Each number is 500 + 40 x the weight over its row's rms, rounded and kept within 0 to 999. Layers, rows and columns count from 0. Numbers have three digits each. The size before them is the row's rms in percent of the matrix's.

# layer 3 MLP gate, 448x160, rms 0.12, rows 301-330, columns 0-159
107:508470497581548579491523496560486469507543500493419483409501399424513520489501467524511494484450482457521489496420502531489557510522506511525485600506505460535478513480457493509512469531470519552466469536517519532437499516528445482488532508504484490550597518528501498458454502562554497445494581486541544564529482518410492527500482509559478507408534614494486527496499523550539462583486484526556480480534432468401485458513497593543427435519541531475498518522497533518466494515488512
107:473518571489504540501527394495445533546501568552482426484503474469454502421482462468476496502484423497526476463487524498559536495536480566502446556496463485590462497523468564485507538496530439397434529501507434467507550459476422512514524477499570490477494511464513450477559536513514406549580543476535495526509504429471527468592509494536511490444515504499506438550466473456511496523455492560528519539544552513475476482528521481453451519521508552480519547482547579461532581501442544
094:482493557466462479484495479470450602491440500543594531488436490444450531560522499500554446419531478492490527573455466555513488567487422481577440472600478444536435518499463508535525486510500529558440473514592525551499490450486582486514441497459531480512470492556473496530469492519482491520483571542552556470481466522525480511476498436510576470451503530469490504568527502556454514495488546424516531488518472543445524490578481504466506545473527510441458523551485513511565449520472466
101:524489556534563502615500503547490525510540535520516511477426444493516520496466421459494506481549449530569421447535533473493547489538527503490437565457511503529453488509540459469484472530579496507446515491493484474501521524401459504567543488463479490503472499501473531488497529544626440457491524538512507481534532418516470456540502507495612522511422501431492463516565475432468517478450554481553466541484523523466514413477485459484468515520536528462525576477478522528465450557444531
101:494477495487596446486558515446496444477545510500500540549462464527537527487423491565425454487454448469496575513436539487419496499505546503520497535531502572513449544521423481568532466487485461468573543525521497527540466504433484551508558473517511562476491578522533539449564516543529493459493523458580521511535460530449514533522516430581493528493493471463503524475571460547467455424515504486464449544530496536480503615575471475458489458510508517453512525520523509491464507518471409
092:557522530483584498455419484486485525514458470496457528486537490463506533468405546430506455501498520525543519535458512547467577445506524535563455515565456443538447529541528535510511464548461510461405492461527460548461445497512486563420468583539542480503539480439523450518492487498552541536521527570432537502523516543488494489532496442583425520482528538524532518538550435525447459528425460529543464453497487476456553478585537486536495538530549524518477495472455487544441488495471472
102:435401455522532487507503542514492490557512527482443469479489509509464508434500433523449497486476503572514481505460491517504555449493454539538469600491540535484485544477532508539474567527527426459527444574524480490530457479478403527526516479428577488497460596486507604539488504532478526541487595519524506494469481528424502542518439439523505572514524472518420489543482559546469543500498434568463499489497495564539507497512456508508467570565536554502539491523514526448498556546512520
103:495457528505567475456470454574452524517459481493472511503486555529475483469426508516491488456433486518555434488406439481543544516516472571435511563546471511552434511519532543512494533523471481537530502523499537486573453533476479489530540476426522422468437501447488540576538554525489465490499504466471485532430480430424547502445497473480549463501473461449515454500507591556477570494446482486508527538525573479546500537524545482479539453482523595546450516568484497484529446579490490
106:488489498575536546518541549577439528525548442505487504490471460503452439456487502520547515538504441473540526391458518457474522490508474489463464481575513464466452497517505492588539500520489542522464513531494499485555414470505490477495560448495524502471480543578513564542471484521551445508497510446507547465509473454468465497521543441468446552500454499521482488536514563493461498543574461552572417409473488537500508457610451581539467507557504507510551543563512503522452447514546459
106:513456486532483563508588514505454486442512471577460557482553483404536557487426542483593474466494482461507450522502508476515537453526489512540511551541535470475492490511404543595540541539547518534399481492566505501465435468520446529538489545463516485566504542467528512514470560482456447584525533548572532438441501500441473429512489479506543526544478492478444559470444500488475548461482495443475515493459503575444493504499480521520509478503488515449498466535485479492498391476504509
099:480490546495529559522483471473455518530538466483496544481531390488507495538408571455515453443444519445510541464504443458494536567464441570509496515506446532581515491506522477522495483507506547439433486522587521551455435562467520473447487542510469532506523548531463491496519499507485491490510555474548565550466501530524507496511507512476438493493515482494448533465588485554521445525502473410575521499504438447452443472552538525539541463527541633503494593465492475531511475521524474
094:521452512548535433493522447469506588562517525435491453511569510518509429464489560502524464519509515460568514469476513541485497525505542519430483513465525445495490541465518571473442529508484552490488477474527557446454508478491522486499507442455563499597536538503519577406487530452506446469542480473526519435515499461455498473473563425458543446578431496557524510479519499485545465538540442544561526545483496485479520486591440457424548483474473494470564572543547472502497452473532462
105:475477505604593551487451447496451482546519520579513473481498492541406520520528458492487483512475477508506459464462537549541483448461464544431505474560482452465447519482513528570560466574501522528575481528550508486513436524503441480550495497529525425480463453521530585496492505490478501478440529535474425499495472497512486438577449469517472469487504521475548515571519520506437497439493447572554513446510557498449465503504421532555514524514539481477495551475558572447503523527587542
097:478409568558513500554483530494469561530464553497545534525510455452503496507502551483513477457488541458541524508441444511442514479479513579548397487524565510539482452465465522460554529503508492480414491469510532600546497496489541537401525478440553492446544512539497480516454502473608511523551484513467573489516506518442473516533498537475495531499576548529490522509546451478566475512527439479519492542472475514480533531579491469470453486499525440425495514487537441532566505504401452
099:424517526527496532583487487505425512581561498516440553535526435468457506511492545489449508506524495560527496527471534483457533461451454607442479542507522469479511507487489579516521462510545468476406486524521446503502534438448429495531494502553541549492504540463485468478493446515510484540536455429569519514531490505445484472598431515580553438446463499512454462506487492526466517555580541513540511468512466517400478439526501558456467517493496524458485504545483489424533483567497474
103:395506541555537485467517537480487422523444477542472426483414406497495519493468502512491501483520474501498504481478473553460515483502463485506564491450520503558432550563497498529444538553548502465456472459489508435518536530484463475492573474493434463564468502521498449493532538497493441478478610504465493494537455548466513527528539489507488512555527571431572542515454451530477539543503500443514535543507519454525549488613557466497579542462499560408544494506480481484499559452459494
097:429532509520529596551448475463492458529462443540539437596517490503534520490488491486518498514513440502475550545528533448487507439516450462439482516482471456496511460537443518576513414571514548544466485526545501517469543496496520464506471496484446491452439572555540496517470498511539429547585501447505522477449475504412493506534467452485551454554470541468482494517460512440520575535488538476522527525484462531544560486510502534502432515470588460429477594483547460453536431516510473
103:426521578497524546584530546470432545485471521506499537553538481377470506473504462450494516515480474496512460548518518557496591534475529545494482486432454462561516504497517529525469474530490526540485546493471544564404505473480517510489412559452563499472528528515541501538592456527492429429519525429571514463419470518420534586509446488519543451466511511550467471547492481495542475490510482521497451445507529523484499547488438495491500534465531469482505517531500423444510464527534546
108:520530567561538525516509506391452478535505449516547465502521463472500534528437438570492432509524456488507515499548539562437579473451540516468457583509543498537447461571480570546479504479510417447466539501526466494452531526440474479490542487539557507480452561553443487550496499552529551485511559492568567452479422536438535542563408508498511493494506500499469457469550470463466456446442467514550485513483496522437554480468492522521471494494520548476509558506438484494552475455514508
095:388597573487484513531498478444484517541559483550430489545488508466531461426497504447548418504524473547485493482450502482532455557487498524510516542572464541532533521472474551499484500546495538477474581531501465566486486480484494532538496529530494522492481507539543470548487571482441443477596494418532383542424484577472487467496466406493555490494467454466527506535502521586545492476547516425474455461510546525458563506520475487494450504482489499479549487507475492475526518478436517
102:544491480497527528546536481492424507554510456540477400493554509556528474509485495546534428530439534520490464508438517511492522534459504508534526477475395518486562473507478524422499445562517513457521528489547509502464491505545559463501553411477472441509497514461498505542596541516497522520487531384466498475530493497475501534474567464499534499477445485553495548508493518496542546517485518558523578495599482531500523436519464521467443561459467517527489570508497573521514599510425414
100:504467504548538450483481510494485459432559452540467423446434495466476489474513519512457493501520478554502520480463516580527509473472541528487517547559536558509446484493500548535489531526584475532445438571588472542480469552519433418542578535526522423482517475556477563555538464541452522497480537473495522503474383492419456525524463523492527522514531608524541529556435524538500447521510523484526494492512512534445456537506529480516543549508477503438509481512435564496498566484472552
096:483498438517549576491411517465465513518506460592392510471560544487538500421424527481465427596561522504468496492494488567563497525404464535561546570526471582542495516513502484515486490476492510479493470565574471495486450472497544530576519530521525509474488427501542524576476548484450517544463481453563494496478467522463490494494524539600493469487481504431513518527480508548471547501504518498506513496454490514494523530545429486525487554488516527423479542551423516509518436478508484
090:516484570499486487483592464571496492499549548540461504521559453495454512484470495446535464524559528514514468503448523494544550507456442541406452424523578446498500456465558554506478507521448491543527559499438510420460467551451528445499551507532482495566528443562552455490454513479490498500526547503499457494501540541496466506461547457502404487533506419502499569509505525515444503475507467525544473475469526459538509515548453520498532490415531571529571514589505508459465531590550492
098:546479584594540493504549455443464556528453535511522467413528489432552486477515539468473516502523506499533457474513419526521560453395503562511528514469499514526503431483490464502503435576521534529506511553478548575495483535560483534486514487561479455489542510498494571465530521483513434411523454563504467476521503497429381471525460463514456475510457489534523521506512435515596430511526507451514487463469471481450476532573485519477474466549576523494475490517515464459540483466528454
092:447519437505481514522496515509494492453567485587534530489536552439496575527477473449524492507413502517427505503522574488465543452485476460520473506466454452498554538483486494476555427545415484481566514513566446509428514491455505496485506541487491509511511542524536483514383470499416518504510499438491464447490485548514465539532567460519526423482494521586459424546523393483551522514475501536498467496503498481519504489557489611524447469504480509474503514592434496446464477544501522
098:457451483603530448495480461521493518512443456526430474548470507535530466555449563492490457531498467495469513543490440477517470565440463469549528468501467537523455507495482520612486564501526577493499490471525512518504446584547504487524546514492515411521465477442476573513506533500461509524501554463467527539509454499487513532492516477524506539467529552420508480555490515595540563488570497509443500415483467520499514537502472472486510565446497437476572429582506548479436471457575462
104:495481528486503493476502563409509422459459497545536550504472482553517599484445457519507479502528510514513540452481426478501454447479453515480494521561433390526510500444399478532469475509583483480504448539553531435532457483483529494510445479491530485514486497562506537475521539538509555509543570529442465491490516522518547558505513417483561482514570492473538558588518535559506545427513532473578513405544463486534518459525451426507484498508463528525550509526521497514476445465508540
103:481446520537562454434516480536468519528489437508446444520555485531512516505542454536470462530509512544487474555507490500455553509424518527469442510499466497525503476503469526529479495529553501547481480530528503509488528519493532454609573486482487454564425457537501528439590497563471454499551526407541500482403437488448493533483499439573503491472434464528479418513485489439485495480546497501525455507490514503502486580560452499480527574612538551466529448520575568499504473477547498
100:463478462488504529505493512452410513507501522523448466482602529480475512468498505492475509493512523517528562498555494498498447475528400480411544550527517478512460559515410509502447499557520522489493506430585487516532495448494466474606512487475520444452439572516467551529535528486491443552511497477496497514384515530493534513535410484545511403557595455516519454503450478528475505535525580552491473444484500516530455480500477460576464583548497489460479525539481529461503504526471477
# layer 3 MLP up, 448x160, rms 0.119, rows 301-329, columns 0-159
110:499491465487514526430486496478547552618509527485491502473492498447560483508524513547548437475461460511502477511484472554479482484527568489487405508509465496528494539443526503466513543502454482492492545522556513581486472531461488410511533447515493483449531613457494474525495509541496429494459504508543466492580510515530498537532524491535436508519463532536505424491502461553452439577475520448461486509496505577491576436430471535465528534504493426438464473462596438423576456490515475
107:535486393452565472491539545547503453510499532507483499468485492474522589504508554500483499547507543489507533496458461541483477397532541459514504479533509397430494558472459443495549560559460495507527421544561488577493511473486458590515448465455459496417462520471558550518459468528454445583481500560471487516543440466546563476499506534564523529478521471505500491440536464490420514446485522493485503549494465573536457468487509501531522513532476487499553516536546519532414462549483499
091:526517445476545488509512454494469466450436486498454503430427447512505563456503466498490405482481542569485477544478511496542495497582450478536477470523584513503511566493518458531529521511509505444491526476509488487502515535501556466466493590560470522550491512508512462529488497451441475578461539492502484485597423459499454459553546528552553622445492481429524468500429500541547446489549521473532492512508510491506524406416505539505565558459577481487461507457540533518509500545528470
094:488497487469501478502486448518460485548468488468511537476542572480511460501576539524480514483521532428442491410428520505543503506483547594526466451527546544482482438447526461504486493527488523498523430493508531564463425482555488532488430532476487551432522483493492483457497580467567508475483483445510624522504484570487488510532525469451539474549542463571563469504573459532447487492524470453514494556534497499469589552535430500477513453455619477518481482484463503440560486479517483
102:457513521426554535472474568554535530522543458491470507553533521479471554411502509488508469519496490489509504479418532494554538565478524489449555430470513520521518521501498474453446528524454477557469495537493486565407528500573423532590551500418454478544539523511478485563489555546462511525471431506577580517505461489501503480467533500461518517491554545488474444455527419437521478577520461460467452552536499497542559549490527510512591512459428485514501458549465454464480454510499508
094:467472558508514515526493434499469525498516525500526489523522503484494434496525585515537525410545511497528493500590531446511435490580481557569534515497485497601506422474533449456507450500455527477499504517532503419498508433515523497491522573557433478506477504521485505413423467494548508538515518527471494451483505521512458494459556500505507481591547486522507461460515552483473482506535619490535470523492486468453514539495423444445484392501449533510534465420447580514575484483498518
104:489514456485507492458414527480486477522447538483499552495506461518386504476453527557435515502488514512435551536491534492562462457555513458548566469550518547526525561434436512520483548496521468439543491571488535491487546483469465494515504423497596522498494561414505527498491487482431501523500499515501422483452528457470518415497519435601478473522515457537489520551429484572542512520411502504551488480501546497440506495516481493510488533569517536499490516474561532572459535518425437
098:491507504528505522517518519509513501540548529478454504534493475518522496483464443554390494532467502521466456497507536521521529504589555523514512583520570509495546491425499475412490558489512474478522495436474504494545482465453485550456477446544509600514474590414536511508443464521529529557587551524485517546530526469537506465553479501484494551453461495549425447520486483507446445531504543538506497518498518390556482541540441434432476477514559575547470446504497474512472583540501466
109:494470463440461580560503488459472523448510507425487541474533494493548544522448466435495511428490450540551495551516557534530537529505472512502507538479515448550475477454508547451506459524579486464489469446510483484516543457433589475512503533530478525507543558487513422470518499514482505500549519529476479588467537455516474620497476542460504465475500540459538498500489512526463536452426503480460516465544500449465486516433498459434509510468495434478485499477410553509545580496423630
108:535408573460566568480547512579458471480564539471495481518514471459529516505475464550583431496479516574552464586495429518519513474467556543524458476569529461527504559462439506506517465520489492585510485512496527515538445514508482467554509534453489523487412487518608469556521499577484517463539568545456504464485478498514469464456492515525479525547484513460523513481543553515474528468465460520453470498452512477570514509504516445482543415424513500472547472543557436498454507467499433
101:512493486485521401507519538485500471468521514485456521541430534505516470490485525475472489421466598410562524481496528503513451495508568548451599464483535458506440426511536486477472490564483526517511483525511513529556486420548558595431578485489524518544507460409480561473529530465459469503529482538494553480489481484500533453530516507458540529468538539520600527468487478499526488506484505447552466563467470501399534494537522434548446528471407479506468493504473528455455502455482455
095:522519496468502570497486432439478489537571480541504548512461514477440442569455504528447465452459470479495472436488611408525462501531525516475434471520481573536475512563540516491458468445521516502436562556442541522545507552480498494557513554560531534546433489485460424494598448485507561502445475438563555480473523531467567557540490484525511460560501488518515526499443480530543511539479589494520455488528411466464515528509454448506491510455499480516477504495479457439510482463504487
104:525517513440550464496526441512447546537512558532457512459448505456472543485515497477538471516503540503478475496445519491523495537502489535565460463532475417492509507460576455516474473519484542519436425559549506496534472472521433510476451481496535503482583412442577501563486448470481457439482513504419500451509495505554539454562461461500532516480488517509545585478496475532514476455436523558544518439537566559511462458546488551546499476489482462443441596535553484523530518375493499
097:489539544521569448561562479570524477529455535491472479515511562494524510457506517468503492479401570481527424525433437485531573434490441476520467551444469518484430447459571521447571443507513534506506446480508498534505506528584480526483474558438457490501430528471496538437482473496480472505538515459466436427552517558468513591507492531502549429556493406522489450475511492513467481505502492497523514507485513543485459469459492478503509512497549467483569560522595586515509554478489489
093:479523454523515476438483542457464549489526502433499587450472503445457469491503570486454504499534425503517467426520543439441475539472506558595471475484533493490488454475461527465499478512441533570482485466461539463531431514487524481465529579463496571442555465520558501514484535582516467554539473447482532574524511512498473518530506450455498492545522472532580468543455485476506515508498462496550588559527464503475514533582525495520463435427499440457455523425521405475493515458493464
107:526443518528482549429513554558499452401470445546522477456453448486458550551511405503493482489491476573494547516503442500475545483571472445469506505469503489479420473528464497546527526477536407561490492492539447459504568503439536490533499420465482481564480516500473520532523465515534531486493512529523471587507521450501506531434396525493487472465480556467515540508493522538449513441505495523429532552504546520470576485409542497521471505480501547526535489536456543503452526596497576
097:528469455565508475381520524518471443559515492523505524494554466496494420587547506500512411488499516473503507473426466525531463447427486461485523491528488526542520542431422546543494534519516556418480440566524535497564481547523479478526510546490578516515575442454486498493519499447451502507445520467504488511449554461470565459505534536503469522466513509421584455536429474595466557542536483509492482535473514498438487518500535485510482548519471507532527499525485515453560479503601525
113:511487448546488490494471477460560523597581489459420514495513447532450505534528503510529528583423503477474459458553449559489449532455487573537503477445486461483514571470441478524462461504516581586557491541448464461486471536470533535486511455446505481578517456606531552521494469540477452497549467509500474511540532552533447528473520435520464518533534451536518542492491563503459494509530532533540503443454492470546504488500420490433467558498455481435547495466467524556461474506435516
111:555474554517544514504529499492533478533460549505517501492485488586468500430485386504542476481530497572523469593552477553433483460500507471512538576520472447495474588486490511488484406482517568536528542373468564440547484529546487465480533483413504553512502527550540558463468507546550501530567526522476493530500526477509492507429484504479471574470502483478491551487499519443492492520448433499508519492523468479550543503460495504478505493502530530528498413450514479588487440481531401
094:492456527543483445562498485492559558532511499397457502481492580523496545604468462456572497528452498538489556532520453557450493507490452488494481514467510513488432495485511503518475528437535443434406493492456531449426533547479545432490585461460478503568473502527541494517501416538533546511490459503536507481535525505505506581521553552509524581554452443537428499479462505472558519545438517520536525447471485529548549477419522507445523513498517477510487504469563434479537507511513453
104:434437443540450453545514464457545444523546460498511462565480539521493596504535411474509484537525485476474461536498522571513451442554496489493576526472476484450537562488564515511547495498541529485542433503470505513516468509502502524534471459466541515528474521542554520486465516467497506484513438504384434429512482509539476428482494502602517480450428515522468473512494487467424560464526428466474515490467564576532518412489463528467538531526498475505544473459486594522439518532484491
102:460491482455504476511479454520408474454455508531457497459465477469515487562531577527470520480545547523527499509505554520545482456511510565479418543433463518518543481531505580485531516467538506466474467558552464523502552440518452462540472510543483490484473434437497435537526455524495464497439546448444586469479513526508524469597496496566561533542489528426526483427467515492460489498522573500460476490530509512475600573553519491432492518487452485454540512572486552455577460494439532
096:512491529528448510490475573500505408515534448501551471520549421476460472526525438532588605459561531564480547506574507499481496453578535459462533471429454475503525505460508518472460558501519460509535561491510480494455617552441462432499513435493553464463482579536478505478520435486489493526565470473425467558487472538521555473435509516467528466537552487556485516462501535465474509506570452529486481520526443466524520430501499537503470478523524470551566474471496476504445476520512464
090:542453440499489507560494459574549499483583495413461527538449556483492462519517442515504491521517481523555452537531511554478552487548573435473486519480482486456504537476529504470507459525542468547568445411492513517515465455540458470581518529439474553424451488457499474406496558507465534528465517483452551488547503459506559565487495534496547451547464530509517397513553523443473439553471427529493444456514502567526565511489492526539535528482488495510555492521519522557534490498570550
096:530509495528496541510529505556534540547510461518474466475527463491438532485469461541526452533523503508420476476472527523481504540519474561494495518528574501417517501463537534459525465448465473576521520477473536495515454488541504458476507535467556542559511476516425492445443470464516557552510526576518478458519462446535574551447472509529501500473489519483467505497485481488561534623538473590496463462538507478451493438443530527460445516428500503436503542615604543527541406526525467
086:445498483499480451505460517518497483480506499543546499521549505521595600527534413456511491512475580541423448567505515514463518439446497498471519536483513510468515525426498431489567530509442491533529483509496525515492585499475542534433463487507487417493517527509556507450459473421551481471528538507507458440481504500458426548494505436535525443491448523510447434588458471431490508480524496586502493518546550480471473479481527515473455489585510489393516512593469468455472463527499501
100:494497559441449571510481515468512465394447548486507517493487461564531506447518553442534493453530512416573557436469532440511488483445414532503520480508476459468478489498544453448483489543506534493534496477571493455446487500507565480493543554487465468421486447522469500449524583475453459503480481603518480519531575513481499489505548458454496457494578453475553567431526468456458573494449562453514556571537502494521504484511486461546507501502477522510504587501523482512516529539477563
102:481509467521442521494481439566454475530504523503528518552547534520515488522540631426508527421465456405450466501449481530558471524460482494478505492569447516479504432531486469463518540482470548459479535500473474490542455560518495555578519585476469553494528523518571486458534511455480543537518486501529482551563556521511492484511483578567471437518464531434464449506432517457511521514486519535431525494368493492454482471505485452575485437504535515464525557467543513470500507514549505
110:485464494490524440423544465549537597537505485525549450459549542561538497505548486556509490519494533534488458528532445471421475495444523514527493459493446485459507476488509515500519508493528476544525522508461519535504551469589514433577612549539440491571475443499495488498539509538424523489546504444477485491418489446522476535495549509511503491462432424508513446473516446453493427469535410479473491550473494464544531552497530520426550478517519521486542435482571555449560538473528548
# layer 3 MLP down (transposed), 448x160, rms 0.112, rows 301-329, columns 0-159
108:473507455530514579458484514471531443497480492479511533492429457502460453474472486506460519482575519558570550443548574588545539508561539445561528508511524532482518535536541509507473520420407498549456482505509397460501494462506501541446490446611502516456560396556446481552446493501524493554465442506492513552503570499495504477515505557547453462553543569502505557502511501436462501465499450503501447503491450508486488528451495452535499500456443476457520529548474460531547503464463492
108:449514473538489507565501430480549502528488542457437473527476504482537540539460503520540485517466419533515486523497438480540480528469532551545465480503525456518558509522524533515461439503484492500440433507485530541474377594534461569445502461396503478484536442524530501563531443520530465518473588509493507523425511456521480592568481490538506529556512548533504478513499472513518571383472477566477498446422489544505479471469487545519470502527495496544519453514551526513520459459421461
093:507489499520493516532531448528469458475519464484558508472590480510472451495487542440536580470472485490476575506512486506552443546452485489550492485529511543564588516543493467567483454509408482530517486478556559487482519531510446435568534415580448554487564516434470522489493543513480484489545464515481408467470500589503466445483501455526544495463475500512478576485486533536412454468392460525506434479464475446507481563466517518519539489476537524542541476436548530546461477508513480
095:475470539509481545502477518462521471480531488544517472544472480404545519488573577474521511492440483482481442501515525386510520536468525516478532473495495493570510472543493544501533456569401469491515471532490564547499557525509472528481518512512462532512528486519470509558436496478462581510506496461509530512522406525528453523525449493431454536400489511552485540538547481600560442544512390515449465453509512472459497517521482567428505511477447580529466486483505475512460454431561504
098:501534514530503555497435470538478467552407471556521501480518450474515484496494564487526499499532496461633482439488538490489528495524547484492578565525439539528532459523491509557500514472541512506494519559468396525460564528453549467509509515485472542540443437499463450574493563434482494479460460520469536577496463526554471520518459485456487537484453502422494518465560499477435467545483492426518574415553499443467453478524486537506547526465508535560473451500445472461524573480536531
096:570504531490517467437526510539465528463451491501485495423432468532480527480484500522449514532533446541487544458493509513489568507477540493519459537534504546498444490574485475467442484474474432510489553504523459507502495501579485578546505450525497507481431540542540506546519523605557567495517451502498495482512481436383464448511559527482517423494475568495520496552477523572516522451466402541470532533496452510456558494413510536489402421543511557511486537503568508525502492497461448
102:477590467443519560493513505547563454532485515479521531503443428521499479508522571493379481535477514390511557471453453502516480476479488453521468452543508505545511565507549509477491527480446391466475503548559563509562444557514475440476521429576500476476526527496499485539493451513460454512451509549506519495530522535452501486497541533463482552537547497477442475494439512508508465552461494567576488476493548574509476517538543472460500462490569548514447499483508474428442463561445510
102:523478532439448524531533489517500513399499516483505473524524520475467486532482491401458577488432527516544486486501475496509514600518429488531544595508482456521547542480488500466515443473480529483415529444499524498514500491491510505524474557463477535548476585523530497425488558503480521448445562477556438517506540439572470504497554381474609546498500505459500453503487561536476584584440487548507540535476471480565539505489493508496497449513520477474466522510538509444467479456447498
102:554486576512472532553497472455480524504476564471402453546522490480524547561477497486506445480433477473603480552471524540545505532497427500522491541543496434467478464410492569464444427485589499460498499502534523458564466515488529539450500545501491468595431520495522499497518567537470490434531564461493509540485460468521522508474512495450471493438571552473475505486545501485434464499425532479476531513536525415496480592505483507508544511475475486468446575476529504561530528564484514
106:545464508544528480511555551562467485550555571518544512508494466483527573547480490526560551460516488497427449523547415524576573517482490550517465504469514471495520525431478507491510521586472424495444526441455458504502483493452475482489481485471526487536465561496483481503515451593445473477442520519521470443558535552509477423464514510506552493494523431518504443481508452439436489445513438463467441474476571546532498565484527451490557478454520557531520443588544487463479536567494463
101:493519451519553468499566496532456536454441547566502543459549517465523462512477422514439514495425458441547542481578526532475535521487519485441457475487520535481531470543544563531505475451489489506521506582524494584536496462482515500488472454517563564483500488534538502548512505482456462454503442489532486441567422471468401452453566495460509494506455549480482497542513558553446483469519483492533487523466492452505513400492591438455513504477487527486477533509531520484531555567581400
095:556571534553442570481472432503456457439558441567497492437483558549445489472492493524539439461488451575471586492461479504499540447553520467526435463534506538501518528548498497527532488485534515525476535557480483515538477477491409490508503518520488523439466505496483465430581493511526501473445510544513452561526451522507534499550522428607434499482556541430469535540462520473440538487494497511504469497485449532491529491420485592548459486525508462513475494526541459452509584446475478
098:513472458485455475603487484560510456517531476486486455534448431499511457473429455500499528478551464533570499487531462532488430488538506479486540450471547452549423548519486479553541489484455507533480498501495528519567499456511486469561485543522544488439509493496546558451470394573481483487523488529459468486466483558619530523568541539500481592500446487421539544491477413427483547486492516557496465492544525548458522459473482475506477577496408507501534511508482505478493554561537525
098:510529501490505507464460543501513540525521521504549457493546506526579530462521465497517468458485430453444548423498529511466490539563529442488479455520518517463456525491439438431463444445463513532456525586485507522524499439579474558571526505486456550488487510541564463500455432577471545509477513500499487497549488425559556499566513536478420514503448450509522543480496477505490499453506545552500537524449485526557549464534457518523365459510512455508440543496566541554573505434485491
102:451488512475496521480476547450537427574460478433410529485475485501538462457523469493470516536548490496457540560433544478544479505561481484501474573537549561463500505427432462461476539455534440542490509532463446508470506518457576519555473473462518469494477485530546485440414557489511525495598531572572435488516540444547556483446466565562523503471532532508543446482506496543437465502525514537451507508509542558571510540525484512517519530512467408514519446512457452486538470483451531
105:522552570495447488488521493511485524466541497560540509517462500538515419546509517512505483469536453537462557388542546572388501468529538566497479525514490481428515569504490370588450537500530490505524510488536505588512500464469493457527449425461473536578451541563493461459489472545542478492487506493467495374545481510481530507468522478496541453496506434481526487539452495449495495532535483514469498518499609476521530473521526528516429485473517432517533495444505476540521514513495475
101:558514485462475521537522496412505476517491468468514525447479440526411442574530479471483498445435486536527505496412539556499491485488481469437437523520456559563465537490530501502542446444493495472487483507527491558542507555458471502495554504477509444563500511484468481548578532548528542498536539536412470504480489438421564415546565421513505502441457538495465495522492537533454512479533611504555442482513508512552538546482557521526496512583464491519470469542493516525443571479478540
107:481512440522497534560479462539521470513483488466565544445455481461483584535572499432472394473515427451517500532510516495524494557527443452476453520527450467451454533497563573489484477441525481517502498510503484599554536496517552521495515492542468530407476509474486476518391495531464479529510523454582473406517449507553458528497567490535447535536559517513550507495473418532526602505459528478485498482515496530508536514497524475517502417484504456536490442498485495506448589484490548
109:481467563564573445548475470474502561458502528520499490490516563485474527471463443494576420452550448548470464438485432518440464531496513500552485535525448483469457477457448536547456538498518496518476532465429483525483521545489452509516492487474555501497533560589522476503521536480530528453472527512430466440498523514460468478539513474525499485579476557523548567480502594465521532491457506582478487445502436532566473442439498484444463552460561562482500452578492497546540489429468452
094:505490548512453513536441432483544506472459542500473526536482565547467482473534520520532455484508430483532538500448508513538559493516487476491427482462510456433410462446545542514527532467530487513531552418497478465512572498451492488490517531528540472502457433539460448559474468552554468526398451526506481520461465477413527551531496513577490492522545561559549501483501518507488513440419465489476536479555447547503528445512486448481595541478572474504520513484513538455620543544523516
101:523459561571518540460491537463474531466523509369476509558531525491412536507521530473551469501427478506439520458481547524453500488454451528513432545441493483456518503565485536547509531451549490391545544536522556482501509581592495518514509533448471398472501461481490440497515527443545540537490504507476441498481539535581560400514517463486485498528447568493470545527499443499578512481501491555476506438505567519496455441483511522521489516459556505516524496502520488482474519480504456
101:532514446413468533481521589503512442445546544489496451585436501472446428536504503534466497420433421445488492470551477517464451459463517511455472444456526495542523594496538543493480593444479522502471468496524541452508507551509499532613509499499490582587453509475473468483476458536564500514480485524485499448612529519516492524483543526509518498528549496489505465522479480504512499486439535529471533489525557533483619479481515462424470521488496496464459506449476525485562485502508534
097:478463543510520489482466491466513527590464478513462509552473552524596434514534453449582504478515522464476456458517551445484440523488473503560496563494522504561572442544494449508480519592490517482447524488426458498580598489560607495528422489514447439459521469506525478504511535494445461437520521532513486531485442467514489490403496431443472521524482507517556486534466526547462518486503534550490497447480589524485507503540437505549475558493507513457476459563489458531491517462527499
093:482543463492545578539508491450467524461439487487541513622470465471500536441505493457524489450537555468544488498534544504500490578493446488517493503473478503513530524497506521429524511520528493493451475525527460613504491546486482469457431461465624563475459469478530506511545661515493484488472501462456435495464408504470402517432498511511516479514513505581519484501495471486504447478460480560536515549529484534479510473475580481497489533539531478477475456520535493540547481547443445
098:495451549543495539508464554531537553478499484538479496480587496562452472479525504568491494492505506523436519459559495496490459516506551440516406551456530484603469557457432425517415516513556522431487485512506425512478506427501492534504446490520508560503511436491533576491562498490465504472501517520502508600505480460477592542444513533510517518476505546458512508466483478536460524515552482462406560467486500523423499517536481527601541419463436518527536470485535467481520524465462497
093:468468481457499508443483541453514428495539559497547499473434517439659527557492524458523454532436452483370504498517574443504443489454573507502515525517516475474516561526503502491518467534454493551508468544497487581495462505521500510490547480529477480523583502463481506514449364531466477500496526507524539452501506528588488536540503476547537509589538498496550454479478482510553506529433554557459437528526553473519500496491458472519508441499486504509463502557498521480467505447460496
099:486510459560486518513507456513469481590457525531497489410524481566544461480500436550557467494422480447519494479562518516526496488479477478523449578464530487438507421535436466538492471584482503522537493568442515542563420446514506457479488548494445501502515508494583571497494490482458456417521494474558498531489500522425544515464461514527475470556500524521499529542504529533496466409486515529561543498588527505526494502556462484442500534557499399533525496519475483465492433542494591
103:499458479606520443492556450508430519529475499475540458531536506532497464424471496493503592549459537485521422529482551527573508512547520527447432508460537599528480496504537521532575510484477508533544532490493479578568510547498491554458501443484519481509525513398555439494521515432492427519513536541490495489403503529373529512510493482519443547528455531543491441445434502503503465551491470499531522526416515471473468487502500514503469512478533504518483547476468484448501539493441431
100:461467449508502445440490542519496489464499500542504504518527510496502497511543536469406489527447525523487447532501458524434480533457545537547523562516461482439513557498510514489482529463512521442527513533500459505481520561477517470565520553532396510581506471530488475510512582529447508507546488529494504522514484432627451426500520571427571440513438489518489488428517469427526462481473479480480476541459367544515493498547546476499564514548502571485477440528503532496542493415535504